{"hidden_size": 448, "head_dim": 64, "norm_eps": 1e-05, "parallel_block": false, "init": "normal", "init_std_down": 0.00469, "optimizer": "soap_variant", "learning_rate": 0.00267, "final_lr_fraction": 0.02, "batch_tokens": 131072, "dataset": "wikipedia_en"}
Each number is 128 + 32 x the weight over its row's rms, rounded and kept within 0 to 255. Layers, rows and columns count from 0. The size above them is the row's rms in percent of the matrix's.

# layer 9 attention value, 448x448, rms 0.0921, rows 389-419, columns 112-223
size [151 151 145 149 149 155 146 148 155 140 142 145 144 146 140 151 145 150 143 154 147 146 149 149 148 163 165 143 149 141 143]
[[ 89  95  80 162 110  69  94 112 149  93 159 172 149 125 190 123  66 155  91 173  78 153  83 171 152 132 128 148 110 169 174 108 116 109 150  87 102  69 129 190 132 132 154  59 101 107 119 117 129 121 155 153 122 129  89 130 112 106 106 117 136 174 139 137 185 172  93 105  77 139 103 160  55 142 143 141 151 159 131 139 169  76 150 129  63  71 151  68 127 151 141  97  82  76 114 134  79 139 149 157 102 148 143  96 150 134 154 119 114 169  83 120]
 [ 83 177 130 153 148 139 116 160 156 130 166 167  90 150 197 105 122  90 112 155 128 118 168 140  81 139 164 108 130 102 196 168 142 113 154 142  96 169  87 163 148 146 116 136 123 131  70  69 181 107 145 129 100 110 158 173 137 147 139 197 121 125 148 126 199 144 142 128 130 155 109  82  86 132 121 101 137 142 110  87  94 209 142 110 143  89 102 216 160 132 124 114 166  94 111 149 134  78 190 120 105  98  77 121 150 161 147 117 103  96 139 113]
 [ 95 173 134 111  95 133 119 145 172 120 138 113 126 136 108  76 140 141 123 184 120 108 166 180 141 132 173 170 170  66 137 155 150 130 127 146  85 163 192 137 154 132 123 177 150 198  90 101 127 147 182 157  84  77 188  91 197 159 154 120 161  49 121 104  62 112 157 138 144  67 155 104  99 164 152 135 135  97 118  81 229 161 151 125  62  91  80 186  67 185 144  93 126 150  64 135 145 121 126 120 151 131 125 116 145 153 135 130 135 149 124 113]
 [141 176  71 137 156 130 201 176 147 169 164 134 112 180 183  92 138 172 168 126 107 152  98 204 154  31 127 131 130 115 178 181 144 178 110 115 103 136 159 104  98 132 175  89 178 154  92 123 145 153 174 127 117 139 171 130 151 160 163 129 138  93 101 138 164 133 150 127  76 139 117 112 174 123 113 103 123 170  94 116 132 133 135 148 143 193 114  87 179 150 183  82  85 152 136 122 148 138 173 136 162 139 110 179 100 107 100 144  87 115 135  62]
 [ 81 128 132 160 107  91 161 140 136 144 142  88 110 162  86  85 128 123 147 123  87 118 125 115 199 159  83 107 179 125  90 111 115  76 141 144 129  77 171  81 137  96 104 146 141 108 135 130  72 137 137  55 119 166 145 112  85  86 128 112 190 121 135  88 154 115 114 145 131 115 133 174 121 107 115 135  98  95  73 133 181 100 138 187 163 128 150 145 173 112 145  71 199  80 138 132 109 154 150 119 179 118  93 140  52 111 154 155 143 162 171 156]
 [156 182 143 178 119 112 154 138  68 163  77 176  99 152 122 144 123 129  91  68 136 115 104 157 124 152 122  63 141 168 147 138 163 147 180 126  73 161 126 122 141 187 138 167 159 133 127 184 111 184 104 124  87 176 120 105 109 180 152 118 132 143 126 121 187 165 192 100 162 175 108  86 175 149 138  69 120 141 191 144 110 105 140 140 119 119 130 125 166 134 151 133 152 152 102 139 111  97 165 110 111  96 113 170 132 134 137 135  86 138 120 151]
 [ 99 122  95 126 132 111 139 134 121  76  71 136 131 151 164 112  71  87  92  99 102 136 142 149 114 161 125 145  99 128 155 161 147 146 140 135 135  50 120  84  93  90 168 144 103  85 157 172  98 129 136 192  70 118 108 122 104 100  97  48 166 179 110  86 109 133  83  88 107 145 125 131  99 152 144 120 139  84 144 144 158 174 111 151 160  81 126 138 103  69  92 118 117 138  93 109 137 114 100 105 153 116 169 141 105  86  49 122  93  87 164 110]
 [ 80 115 107 139 149 124 107 109 119  75 137 137  75 108 155 173 185 109 148 108 116 137 141 146 105 102 116  70 117 106 116 130 200 116 147 129 118 109  80 157 136  83  91 139 116 113 128 104 186 118 108 132  48 115  78 133 142 149 195 149 133 169 148 132 145 118  68 167 122 114 131 118 138 150 161 148 138 103 119 186  90 106  98 128 114 173 108 110 124 176 148 119  89 117 122  99 119  77 114 104 148  61 110  56 139  55 120  84 157 151 158  70]
 [ 91 136 117 145  84 131 147 108 128 135  84 113 154 146  96 139 142 153 116 131  99 136 135 170 228 176 129 114 123  90 160  74 142 131 129 154  81 195 109 107 136 135 145 133 122 105 104 122 159 122 145 115  26 180  74  96  64 121  88 138 172  83 136 146 170 190  79 166 142 111 180 116 151 121 124 117 135 143 123  99 157 145 144 140 139 164 108  96 153  79 109 202 156 158 169 174 173 123  66 114 173 146 149  91 122 167 155 154 167  87  90 137]
 [130 181 112 158 177  86 142  89 121 118  65 163  88 122 119  87  90 139 134  94 166 152  89  91  89 163 123  78 126 137 149 149 119 201 102 112 136 164 115 176  69 124 125  54  92 129 147 100 186 157 124 162  88 150 165  82 145 122 154 173 116 111  73 173 129 136  94 122  98 133  96 147 102 121 102 144 184 104 129 136 127 143 105  74 101 151 123 164 132 125 167 126 169  64  93 119 120 150 129 102 182 120 117 113 177  78 114 131 152  67 122 112]
 [157  95 161 139 129 152 150 135 106 146 163 168 116  92 179 163 147  91  98 148 106  87 141 114 146 139 132 135 117 153 146 170 158 123  70 109  55  72 145 136 129 164 146 156 105 188 189 104 134 116 128 187 147 106  80 118  93 152 120 153 132 105 135 134 141 154 150 177 153 129 149 165 108 165 204 132 109 133 108  81  98 126 165 142 118 139 103 127 140  84 133 117 171 111 155 117 145 121 126 116 179  84 149 161  55 111 142 130 192  63  86 115]
 [131 172  89 111 116 125  99 128 108 130  88 126  87  92  98 148 117 149 132  87 114 163 140 146 120 130 161 130 182  96  91 120 123 109 137  86 105 169  90 163 124 121 142 107  89 131  71 116 128 174 141 143 207  71 158 148 139 137 109 135  80  62 157  64 112 156 165 113 130  87 111  65 117 201 133  69 131 141 111  88 112 116 127 173 185 122 112  95 106  81 108 152 118 130 146 109  91 174 165 174 164 129  57 106 148  72 100  94 138 106  67 110]
 [144  77  90 135 164 146 126 102  88  85 154 141 141 155 147 101  94 169 122 135  70 146 144 165  93 108 107  54 134 165 134 143 210  92  95 156  77 185 134  93 134 147 147 136 136 182 158 152 139 123 152  83  53 164 136 124  68  82  99 131 101 105 162 140 172  99  94 118 111 113 153  72 167 141 133  99 115  91 136 145 138 163 115 142 168 151 131 110 163 172 173  84 138 133 155  92  63 139 162 134 108 129  97 144 126 136  62 146 159 126 182 165]
 [117 193 178 163 181 104 136 155 166 135 144 157 149 175 106 131 130 137  65  90 156 157 124 147 101 126 121 172 104  62 134 154 158 137 121 144 141 158 143 127 110 183 131 100 133 117 162 124  95 110 209  95 127  86 120 154 193  78 126 102 128 139 108 116 102 131 132 112 126  93 108 166 103 102 142 101 151 134 161 115 140  64 121 141 144 115 142  50 145 113 151 138 129 168 137  80 135 121 145 128 102 152 110 135 105 100 161 128 153 148  87 124]
 [156 174 158 159 142 112 112 143 125 148 121  91 125 117 138 208 107 131 142 181 167 108 148 130 110 128 155 132 185 131 126 104 133  93 183 144 146 127 131 110 151 114 204 132 213 109 122 141  87 152  78 141 106 116 138 137 147 177 117 162 153 207 124 105 175  84 213 149 104 110 145 167 117 118 145  44 118 122 140 138 146 149 105 143  81 121 131 104 156 111 146 134 120  97  95 107  97  69 109 142 103  96  97 121 150 125 123 100 160 134 121 130]
 [119 114 132  70 140  86 117  60  97  93  69  93 114 108 112 163 105 104 118  91  90  88 118 150 133 101 153 115 197 152 165 140 102 113 147 150 116 127 106 117 115 121 106  92 162 101 113 128 118 100 147 157 127 132 103 101 135 130 127 158 132 154 105 130 166 138 142  81 130  53 133 145  72 131 104 217 151 138 141 145 141 149  85 152 149 132  98  60  91 159 152 145 160 170  73 106 104  56 147 111  59 125 131  95 127 136 106 121 106 166 153 142]
 [152 133 139 119  99 134 159  74  94 127 141 134 135 155 137  51 149 114 151 159  84 219  73  99 159  96 143 160 123 115 136 131 119 127 118 147 153 123 124 126 146  90 108 117 148 111 126 125 112 174 127 129 164 122  80  92 135 148  90 158 108 176 160 174 147 127  97 166  94 108 198 113 168 122 173 164 113  80 148 186 119  80 122 149  18 126 105 116  88 125 122 139 160  83  73 118 112 115 127 117 151 120 135  78 153  67 110 152 113 110 146 183]
 [133 139 158 161  77 140  90 205 101 151 177 142 122  63 157  97 167  65 101 157 113 115 103 146  82 134 104 153 130 181 102 106  99 143 125 187 105  97 126  84 143 121 135  86 162 119 179 144 132 190 125  60 156  78 150 187 122 120 121 189 137  89 140  78  99 131 114 120 189 222 150 104 166 120 134 152 113  98 130 124 178  87 110 147 149 148 133  61 148 183  82 107 119  87 101  66 140 121 155 131  76  66 126 210 112 110  89  96 127 123 108 166]
 [101 142 207 135 134  68 126 109 132 115 125  94 142 113  95 167 117 135  93 109 114 112 130  72 150 141  94 143 136 158 139  72  86 122 144 133 138  70 104 129  49 123 105 157 127 136  93 106 104 121 155 150 106 134 170 131  98  96 115 220  86 210 123 118 166  53  92 132 131 158 103 133  91 143  94 134 136 183 120 162 122 143 102 150 108 135 145  77  95 151  97  67 161 132  78 170 175 132 159 147 121 130 145 121 102  79 113 141 171 187 158 121]
 [ 91 149  86 154  95 127 123 141  92 178 170  90 178 116 146 160 114 124 138 109 206 111 159 185 130 139  84  86 163 174 126 156 120 147 127 153 123 153 116 135 156 113 130 213 223 111 133 129 114 149 139 105  94  92  77 136  93 130 112  87 117 169 154 180 125 142 136 103 171 182 159 102 138 143 142 128 119 115 147 121 141 132 136  68 194 123 100 111 150 196 107 154 126 103  80 155 133 152  90 151 175 100 146 121 108  97 146 180 169 141 138 117]
 [113 165 160 159  96  79 158 126  43 137  74 104 164  67 142  96 139  86 147 120 109 148 140 125  68 108 153 133 100 155 111 125 158 185 169  57  44 100 142 130 114 132 181 116 142 174  82  95 153 156  48 122  88 123 144 152 114 129 163  84 120 139 127 119 113 126  80  77  87 107  88 127 166  54 129 138 166 136 159 153 124  85 139 113  99  75 155 106 123 157 170 124 153 145 173 146  98 134 123 114 106 131 127 132 162 163 131 111 126  80 130 101]
 [150 133 102  89 109 123  78 120  78 141  38 131 163  79 129 124 101 131  39 122 188  85 138 105 112 134 129 115 102 155 123 125 141  84 112 123 186 139 164 127 130  95 143 179 121 179 117  94 206 127 114  97 126 122 120 135 151  99  93 124 139 140  77 144 142 159 112 193 100 101 126 159 134 134  89 153 102  82  95 116 111 145  90 178 182 152 130  73 100 145 151  84 158 105 172  78 175 100 145  34  85 112 116  97 165 169 102 109 124 111 104 144]
 [110 154 111  95  92 113 115 141 103 116  83 119 119  91 117 124 125 145 202 134  83 135 108 128 176 133 114 176 152  58 117 123 171 112 143 101 168 146 139 109 112 186  83 152 136 116 120 108 154 161 112  81 171 152 150 128 190  79 170 206 202 140 100  73 134 129 132 138 124 169 133 120 142  97 167 112 108 138 161 150 157 112 118  44 132 119 116 118 132 141 162 167 117 107  89 100 127  88 107 105 121 144 127 156 148 128 114 162 139 180 148 146]
 [152 134  56 133 136  99  91 134 136 103 118 131  88 132  81 157 103 151 132 157 153 112 193 103  73 120 109 141 148 153 149 117  62 113 100 102 129 134 137 140  63  64 100 121 100 118 148 115 119 185 170 142  69 127 139 134 146 153 126  73 154 123 148 117  96 128 146 124 128 115  93  97 184  39 133 120 102  66  92 173 116  57  97 135 151 108 126 129 157 124  89  96  93 114 160  89 139  71  66 129 146 125  83 127 118  91 125 132 152 157 168 114]
 [ 79 135  91  86 133 136 182 130 136 112 154  80 137 131 181 105 126 195 120 120 102  96 110  41 179 148 100 140 136 141 155 143 124 134  78 120 126 156 129  97 103  48 145 135 116 139 168 103 143 132 150 110 206  57 129  99 127 150 131 187 122  49 131 131 111 107  93 127 151 108 105 100 155 119 125 155 138 130 154 113 127 116  87 107 126 113 245 127 117 121 152 120 113 107 119  94  93 126 174 191 106 171 127 114 135 157 132 100  83 103 113 142]
 [104 173 129 152 141 141 167 140 160 178  92 164  97 145 106  98 163 112 100 128 150 125 135 132 116  74 152 192 140 173 134 127  96 125 106 119 131 172 154  98  63  99 133  92 127 183 103 109 168 109 128 152 153 148  66 143 105 202 137 111 178 106 172 103  77 164 169 133 169 145  57 184 190 177 154 126  58 127 199  93 157 162 157 129  92  83 116 111 140 135  99 100 149 166 129 132 164  98 149 125 166 121 183 175 153 150 113 195 152 121 133 170]
 [147  57  90 108 176  73 125  98 121  72 117 130 115  74 131 109  97  95  84  77  17 144 112 147 150 151 133 101 147 140  83  62  84 135 182 110 109 134 123 113 147 156 124  87 105 116 164 117  96 100 131 145 140  80 164  71 206 136 110 118 104 134 164 169 109 139 128 134  75 113 123 153 105 106 122  60 128 171 130 112 136 178 136  98 115 174 120 150 130 110 158 162 113 122 151 126 120 122 124 137 136 112 131  80 160 140  95 110 113 126 152 149]
 [127 183 145 145 160 136 103 156 166 127  96 156  72 155 165 145 148 116 146 144 103 152 124 148  98 186 151 141  45 112 155  34 150 152 134 140 160 124 196 141 113 172 100 171  78 139 127 114 175 140 159 106 174 116 182  87 140 100  81 130 132 150  92 137 186  91 184 134 170 111  81  86 138 177 145 207 105 119 108 159 184 115 109 141 153 133 128  52 124 137 127 138 118 160 178 142 164  94 132 120 150 152  92 136 107 160 130 162 139  87 142 124]
 [139 105 135 139 103 156 156 103  51 127  78 173  69  99 121 123  90  76 207  95 140 135  85 105 151  89 173 137 177 130 142 140  87  56 128  93 110 123 131 121 109 179 148 177 151 168  68  54 143 107 101 129 152 149 112  88 120 104  91 138 113  71  78 138 143 176 127 146  61  90  37 156 180 112 122  99 111  78 149 113 190 111 112 144 135 114 184 120  97 134 125 109 133  98 125 161 136  96  64 123  91 137 126 119 135 150 130 117 107 157 166 193]
 [145 136 130 152 162 145 157  99 122  96 137 166 137  87 149 135 140 171  88  74 158 162 186  93 125  98 106 106  97 122  95 108 203  74 146 120 127 153 116 160 137  86 158 111 165 159 105 148 149 165 132  69 151 166  66 127  85 162  98  76 117 176 128  91 139 120 174 111 120  92 204 156  66 166  85 141 178 146 148 124 136 126 157 113 206 122 191 114 142  98 103 147  97 123 126 223  64  74 104 113 108 210 115 106 117 168  88 108 206 122 123 163]
 [154 183 122 139 158 143 115  71 118 100 144 142 184  98 140 159 176 118 165 128 170  90 170 140 126  67 144  86 135 127 131  66 130  85 113 185 132 131  85 162 147 114 179 112 149  75 147 102 153 160 156 116 157  34 111 124 115  92 116 121 149 137 111 134 136  87 181 135 149 134 128 103 127 137 130  65 162 154 103 120 114 156 126 136 159 170  90  71 146 122 152 106 154 102 187 185  92 111 118 112 145  80  74 150 139 188 102 130 143 141 102  94]]
# layer 9 attention output (transposed), 448x448, rms 0.0801, rows 389-419, columns 112-223
size [142 140 141 138 141 141 142 138 143 135 137 136 139 141 139 137 142 140 138 146 143 145 142 144 136 137 137 139 146 138 139]
[[207 154  96 121 133 155 151 117 154 133  96 193 126 114 134  85 148 142 160 110 164 107 164 101  94 138 213 134 148 139 114 119  78 114 129 129 112 142 115  86 199 143 158 145 198 107 134 113 130 117 122 149 139  96 165 117 134 159 102  76 139 135  46 119 114 163 175 127 129 169 158 146 100 139 125 128 133 145 118 127 157 101 158 127  97 139  77 149 102 152 134 127 134 144 107 127 107 154 157  94 116 135 147 135 166 138 106 153  79  81 136 160]
 [179  92 105 169 104 119 133 144 146 103 164 113 159  79 101 144 148 174 118  89 102 161 181 182 118 137 102 134 118 104 167 114  76  93 159  92 136 157 120 105 134 148 132 146 177 126 111 125  98 115  80  80 158 134 150 112 115 115 138  59  85 133 155  80 112  78  78  94 163 110 121 166 157 142 128 172  79  98 132 131 124 125 103 136 143 124 109 124 151  96  99  88 146 147 190 115 168 126 159 191 166 179  98 174 119 116 206  91 121 118 126 182]
 [174 138  78 174 107 119 166 148 146 150 134 145  85  92 131 100 137  98  65 109 127 199 136 138  88 101  97 131 117  94  63 117 163 133  52 108 120 181 153  92 143  83 142 186 169 166 143 117 118 143 114 151 143 132 126 120 145 127  68 132 123 178  92 122 135 141  95 152 128 149 113 134  97 132 110 158  90  96 139 152 170  94 146 159 181 119 113 129 127 166 129 160 103 147 134 142 135 117 119 123  75 130 151 177 115 140 123 144 140 116 125 154]
 [155 145 178  57  48 127 119 145 178 139 140 127 177 159  74 125 124 105 132  61  59 160 125 205 151 144 104 200  77  93 146 184 114 180  81 116  80 159 106 159 129  96 159 109 138 106 158 181 127 139 140 163 154 119  83 142  95 114 139 182  88 133 102 139  54 168 156 140 123 132 122  73 113 125  98 150 112 122 116 125 128 125 144 118  98 164 124 140 164 100 152 126 120 140 144 140 125  97 158 174 121 137  92 138 175 164 148 188 150 104  98  69]
 [128 140  60  98 160 106 170 114 121 138  94 113 134  90 142 153 172 143 146  73  77 101 132 137 102 107 159 165 168  61 126 134 101 161 140 189 101 161  79 157  29 127 135 107 130 176  54  88  90 121 191  91 155 105 127 117 107 125 123 119  97 132 125 129 151 120 100 121 120 164  97  72 130 125 100 163 149 117 190 143 126 114 113 107 109 129 129 112 119 142 115  88 123 136 132  88 137 180 108  99 169 118 173 133 165 144 151 153 101  87  65 160]
 [155 109  96  82 130 159 118 178 102 145 129 112  85 124 121 122  52 132 157  72 133 123 123 140  92 140 157 114 120  48  72 160 159 161 133 185 135  57 133 161  45 167 124  48 159 129 102 155 141 126 104 100 111  89  95 160 137 114 131 116 148  66  63 118 120 124 121 136 107 111 159 137 119 132 209 161 138 127 126 119 216 168  84 181 107 192 146 146 105 111 127 165 134  83 108 117 146 164 120 103 158 146 105 119 133 181  75 141 146 137 151 132]
 [114  89 142 125  96 161 119 120 149 157 142 140 122 147 139 139 153 156 136  75 109 179 117  86 151  81 118  73 123 131 111 155 117 118 132 129 176 176  66  97  61 157 114  45 132 128 105 155 136  72 113 146 128 102 143 128 145  61  93 144 141  98  74 102 139 111 138 131  96  84 145 134 163  89 150 110 154 107 127 180 132  75 137 114 193  85 101 165  73 123 101 107 155 114 139 189 149 111  95 174  62 140  79  85 129 135  38  59  90 125 122 105]
 [148 146 144 160 139 122 116 162 140 124 148 140 143 120 122  93 110  93 148 127 129 111 117 137 143  67 147 125 107 138 104 159  90 148 119 160 160 156 118  92 119 207 162 113 123 149 138  98 181 112 205  30 106 101 179 130 130 146 116 164 137 158  42 124 178 158 150 107 120 106 145 129 140  96  99 141 151 118 149 194  85 161 125  85 165 137 139 142 135 118  83 138 126 152 147 134 115  81 136  96 161 131 144 192  89  89 125  98 146 214 137 106]
 [130  69 120 141 134 130 146 113 116 152 161 123 152  72 112  73  43 164 134 144 127  95  97 103 105 126 160 117 176 138 144 131 145 171  88 118 116 194 122  68  71  97 161  98 144 129  99 105 131 174 139 154 112 158 162  93 140  75 160 188 158  93 175 153 102 148 128  78 240 151 116 118 109 129  70 157 196 151 118 120  99 140 131  91 159 104 106 110 144 110 121 118 110 107  83 147 134 135 148 131  87 172  67 139 156 151  83  81 162 162 123  91]
 [ 86 112 100 104 126 128 115 174  74 155 132  96 162  64  72 150 169 148 115 153 111 131 110 153 150 143 125 163 112 129 114 158  61 113 138 171  79 161 110 166 128 139 110 129 196 107 141 126 139 137 168 137 153 120 173 141 100  98  91  89 110  86 111 126 117 131 157 170 116 112 151 118 110  87 136 115 103 131 130 159 139 142 114 104 116 108 125 144 114  82 119  45 128 146 143  55 109 176  42 147 182 138 175 165 103 141 124 225 115 122 179 132]
 [104 144 149 198 136 128 121 148 111  73 105 104 109 100 121  62  95 151 166 103 177 129 120  88 134 150 191 140 136 151 129 136 191  99 181 113 105 136  76 185 110  83  73 137 128  94 114 165 115  79  74  94  70  69 150 173  99 125 162  95 201 136 132 128  97 136 111  89 150  79  64 111 145  81  93 152  72  91 151 132 178 142 134  60 124  88  69 170 146 126 104 148 108 162 135 121 147 149 130  92 160 148 213  91  81 139  89  84 130 212 149 120]
 [127  97 137 206 113  90 132  95 105 136 160 107  87 180  99 141 207 158 125 115 120 139 124  95 117 128 132  96  72  63 171 134 136  90 108 139 128  93  74 124 125 100 118 146 189 109 149 143 147 152  89 162  99  84 101 164 106 119 126 123 136  95 188 126 204 189 100 210 151 106  98 155 112  82 138 145 114 224 113 158 167 110 135  86 118 100 112 138 198 157  97 135 129 163 113 112 126  67 117 151 120 156 123 159  90  98 116 107 141 182 107 178]
 [121 154 158 130 135  85 182 133 104 101 187 148  60 195 100 126  62 111 165 187 161 138 136 154 139 124 177 116 109  89  51 119 172 165 133 146 116 121 132 170 137  94 125  95 145 141 186 144 115 110 128 121 152 131 126 140 159 138 179 123 145 136 207 124 115 157 108 130 136 104  77 119  98  94 134 142 161 129 141 197 134 147 141 141 139 114 156 109  88 154  89 116 118 115 144  46 129  62 118 154 184 156 171 146 150 160  85 100 114 137  90 145]
 [111 133  67 123 150 110 153 161 115 132 108 108 142  61 154  89 101 100 145 155 181 149 156 111 163 136 118 110 133  65 161 126 149 108 127 168 170  98 121 120 165 122 101 138 133 122 112 196 173 110 186 158 175 155 105 184 123 190 176 111  96 142  91 179 107  89 141 137  87 166 138 104 157  48  97 137  99 110 110 143 125 128 116 122 169 154  94  92 121 121 116 175 125 152  82 114 139  87  79  81 119 111  83 143 151  94 114 107 214  98 106 158]
 [188 111 107 187 124 168 116  59 204 154 114 120 117 159 116 136 105  85 186 105 187 123  91  65 131  74 152 159 112 108 122 165  98 166  80  94 109  94 205 128 158 104 121 115 126 133 105 139 114 117 157  56 109  88 143  81 113 156 147 118 154 100 128 115 125 207 141 174  91 137 131 155 183 110 100 179 181 175 145 102 155 180 113 124 152 101 154 110 134 165 106  78 119 141 118 121  96 150 109 151 128 132 159 129 157  89 103 198 137 138 125 157]
 [131 133 122 186  94 181 120 173 204 157 127 133 127 146 170 110  93  93 126 125 131 134  92 126 148 168 124 146 118 132 132 145 154  80  86 130 139 191 136 118 132 121 146 189  47  97 118 135 105  27 160 125 117 123 130 109 126  99 164  92 139  90 161 162 160  78 166 172  84 156 138  69 162 160 134  91 124 109 124 139 134 121  94 178 104  84  97 117 136 107 114 109 106 117 113 135 123 110 152 138 109 148 134 116 154  99 159 164 154 104 165 117]
 [ 75 163  97 124 172 110 112 156  99 146 157 162 112 152  75 135 151 133 107 194 103 118 147 106 152 150 149 135 136  82  98 152 129 115 133  51 135 165 152 173 121 156 164 185 126 113 156 104 143 121  88  99 161 171 156 109 151 148 115 148 156 209 138 101 147 170 130 145  73 161 114 163 105 116 120 112 168 112 187 120 142 146 119 146  96 161 123 152  80 116 101 133 138 149 108  83  82 139  63 102  49 105 137 158 150 152 130 128 128 146 138  89]
 [ 86  83  97 166 116 114  80 134  91 114 119  89 142 161  98  99 135 148 206  94 103 120 105 168 110 128 100  37 188 101 110 147 129 142 201 176 100 118 137 130 109 130 135 106 160 128 125 168 111 183 139 140 118 152 134  48 151 141 191  82 100 195 116 108  99  90  98 101  71 120 108 137 123 152 128 153 152 189 123  64 149 108  97 126 131 149 167 181 110 135 175 100 174 176 143 149 138  94 114 121 130 153  95  82 126 146 130 137 151 139 127 152]
 [127 118 196  89 157 199 141 167 139  58  98 131 156 116 146 170 105  94 126 163 133 117 122  93 140 163 101 109 114 135 142 182 143 139 160 172 114 170  53  96 109 128 121 149 116 158 165 158 142 108  72 129 113  81 153 108 156 162 123  54 117 118  57 128 160 142 181 140 180 164 160 113 140 105 112 119 138  92 107 187 104  67 118 105 122 103 153 115 134  67 151 125 117 104 153 170  72 137  55 148 114 182 102  61 144  58 189 131  94 149 109 123]
 [ 89 163 139 173  89 108 124 135 117  68  71 117 163 111 142  80 170  87 131 101 141  92 150 155 160  92  67 143 109  98 157 149 151  84 131  67 137 149 118 157  88 129 131 106 157 109  98  88 168 113  86 158 108 171 159  90  78 117 127 124 115 119 202 100 116 108 151 112 104 117 151 125 161 103  62 119 163 112 168 102 143 117 164 126 121 124 153 145 144 153 136 138  90  86 177 190 160 145 166 130 101  87 128 154 125 108 104 150 152 112 134 156]
 [171 169  60  96 119  90 118 121 138 124 176  72 147 140 172 122  81 102 123 156 124  95 122  95 122 135 142 110 131 183 160 124 147 139 166 169 140 224 161 174 134  97 159  90 137 135 115 170 144 154 138 103  99 119 149 157 129 164 124  58 155  81 120 161 181 109 112 108  41 126 111 124 138 181 122 114 143 106 184 113 160 111  60 113 111 178  80  75 175  98  77 112 157  40 171 108 106 172 119 101 139 107 165 123 139 123 119 114 117 144  85 128]
 [124  63 150 100 142 149 163 168  97 113 125  74 113 179 151  99 112 140 159 135 152  88  98 117 133  89 104 138 142 108 131 115 115 135 110 113 137 177 120 153 126 155 128 151  92 204  85 105 125 117 166 160 132 202 205 161 133 164  98  86 112 130 185 129 110 175 173  81 178 128 141 113 123 107 152 104 140 197 170 102 148 159 148 143 138  98 143 151 193 132  75 114 164 106 145  75 104 190 130 108  95  49 110  97 160  74 131  94 158 142 157 123]
 [123 119 132 135 142 118 163 124 120 108 136 144 207 137 147  97 119 103  76  95 178 138 139 132 122  94 106 100 130 108  81 134 134 104 126 100 157 142 140  67  86 152 124 187  77 132 145 165  65 126 123 163 134 160 113 147  99 116 107 113 115 141  91 178 130 148 132 126 142 151 122 130 133 132  93  89 158 117 126  96 154 133 100 109 179 170 115 115 111 103 140  72 131 113 118 114 112 118 137  81 135 127 114 105  69 105 134 159  82  87  73 164]
 [103  73 109 182 108 117 104 175 117  68 148 126 100 173 144 149 126 110 118  65 125 110  79 160 119 120 157 156 116 134 184 103 134 109 114 167 133 152 185 145 169 115 116  76 123 117  97 122 154 103 145 160  98 180 102  42 157  69 176  93 201 155 129 111  52 112 147 154  87 148 127 128 119 136  98  98  89 160 130 143 146 208 123 140 105  92 133 110  88 130 119  89 142 101 126 135 114 131  82 124 156 131  87 127 127 144 134 153 110  81 104 159]
 [134  68 117  82 124 138  81 125  78 166 117 138 174  96 106 147 153  38 115 135 108  88 142 159 109 149 118 116 142  97 134 126 116 144 164 137  49 152  74 105  79 151 133 144 110 119  93 169 157 102 134  99 112 150 144 109 112  84  75  93 201 157 188 142 121 153 160 147 156 152  75 131 144  45 111  91  96 108  97 135  94  98 146 125 145 108  91 124 195 119 109 128  78 105 124 161 118 144  63 145 119  87  76 123 144 129 180 107 149 157 153 133]
 [128 128 132  90 145 138 134 182 111 163 166  70 139 155  96 136 105 180 131 157 161 105 153 100 167 130 147 168 113 161 122 107 124 112 140 130 157 151 189  88 174 118 113 123  95 124 170 130 125  69  85 152  94 116 126 166  83 106  71 147 165 134 115 122 138  74 166 105 110 146 137 113  50  75 132 136 163 119 117 157  81  56 102  95 131 185 217 122 155 142  95 112 135  76 141  77 149  92  92 124 176 120  72  67  87 101 148 139 140 113 120 128]
 [138 131 145 120  96 107 134 123 149 104 149  68 106 164 125 102  95 113  96 161 109 122 149 157 151 133  99 126  90 127 140 130 148 116 124 138 188 141  70 109 106 100 120 129 153 129 146 171 141 159 114 130 110 159 143 152 123 107 169 159 184 158 101  86 119 205  81 160  96 167 139 165  97 132 130 158  74 117 136 135 138  91 132 108 122 104  98 126 132 109 143 155 191 115 119 132 133 174 183 110 120 159  99  68  92 164 130 170 135  94 156  77]
 [127  63 120 138  78 174 165 189 142 175 126 117 127 148 133 154 142 182  96 133 150 102  58  49 145 117  35  92 155  63 168 104 120 121 152 194 142 168  93 239 175 139 109  95  94 135 105 195 137 126  68  97  62  86 145 108 157 129 116 157 152 125 147 170 117 140 126 112 105 218 127  92  98 142 126  92  77  85  84 111 118 148 140 155 142 108 112 122 157 130 157 168  99 143 142 132 118  92 188  64 127 134  84 155 182 144 169 121 115  64 116 120]
 [110 198 126 186 174 139 173 104 116 127 111 102 164 121  98 133 175 137 166 128 159 159 133 157 124  88 147 166 118 152 139 124  95  97 112 131 107 104 125 119 167 195 126  87  96 135 147 219 151 128 171 130 137 148 159 192 128 118 139 164 106 145 127 151 154 170 147 142 166 120 141  69 107  90 176 163 146 105 119 136 100 154 140 159 140  99 108 112  94 122  81 226 150  86 139 104 213 124 151 184 125 140 104 110  83 178 114 192 187 139 112  41]
 [122 157 187 153  82 124 130 133 133 183  53  83 155 124 107  95 149 203 119 143  86  90 110 119 192  82 110 169 116 116  95  58  71  96 127  82 155 123 123 128 102 128 151 134 112  84 165 144 136 152 137 106 102 131 133 144 180 130  36  70 106 152 129 125  86 122 106 100 171  57 110 107 171 130  89  95 160 122 183 110 133  63  94 121 133 116 111 168 132 169 130 174 119 105 166 109 101 102 103 174 170 126 179  60 143 163 144 144 119 148 175 120]
 [150 109 135 112 150 164 103 168 116 194 115 122 126 144 142  82  79 134 125 113 106  89  94 154 134 129 140 121 161  49  84 129 107  89 146  86 112 110 116  96 137 138 137 118  81 146 126 180 134 137  83  98 151  82 150 122 112 151  84  82  93 156  63 139  63 143 140 168  97 119 121 198  49 173  86 145 113  95 125 196  95 136 190 114 123 139 137 133 133  86 143 146 117 111 139 122 180 160 146  95 156 118 138 130 158 156 139 139 162 136 107 145]]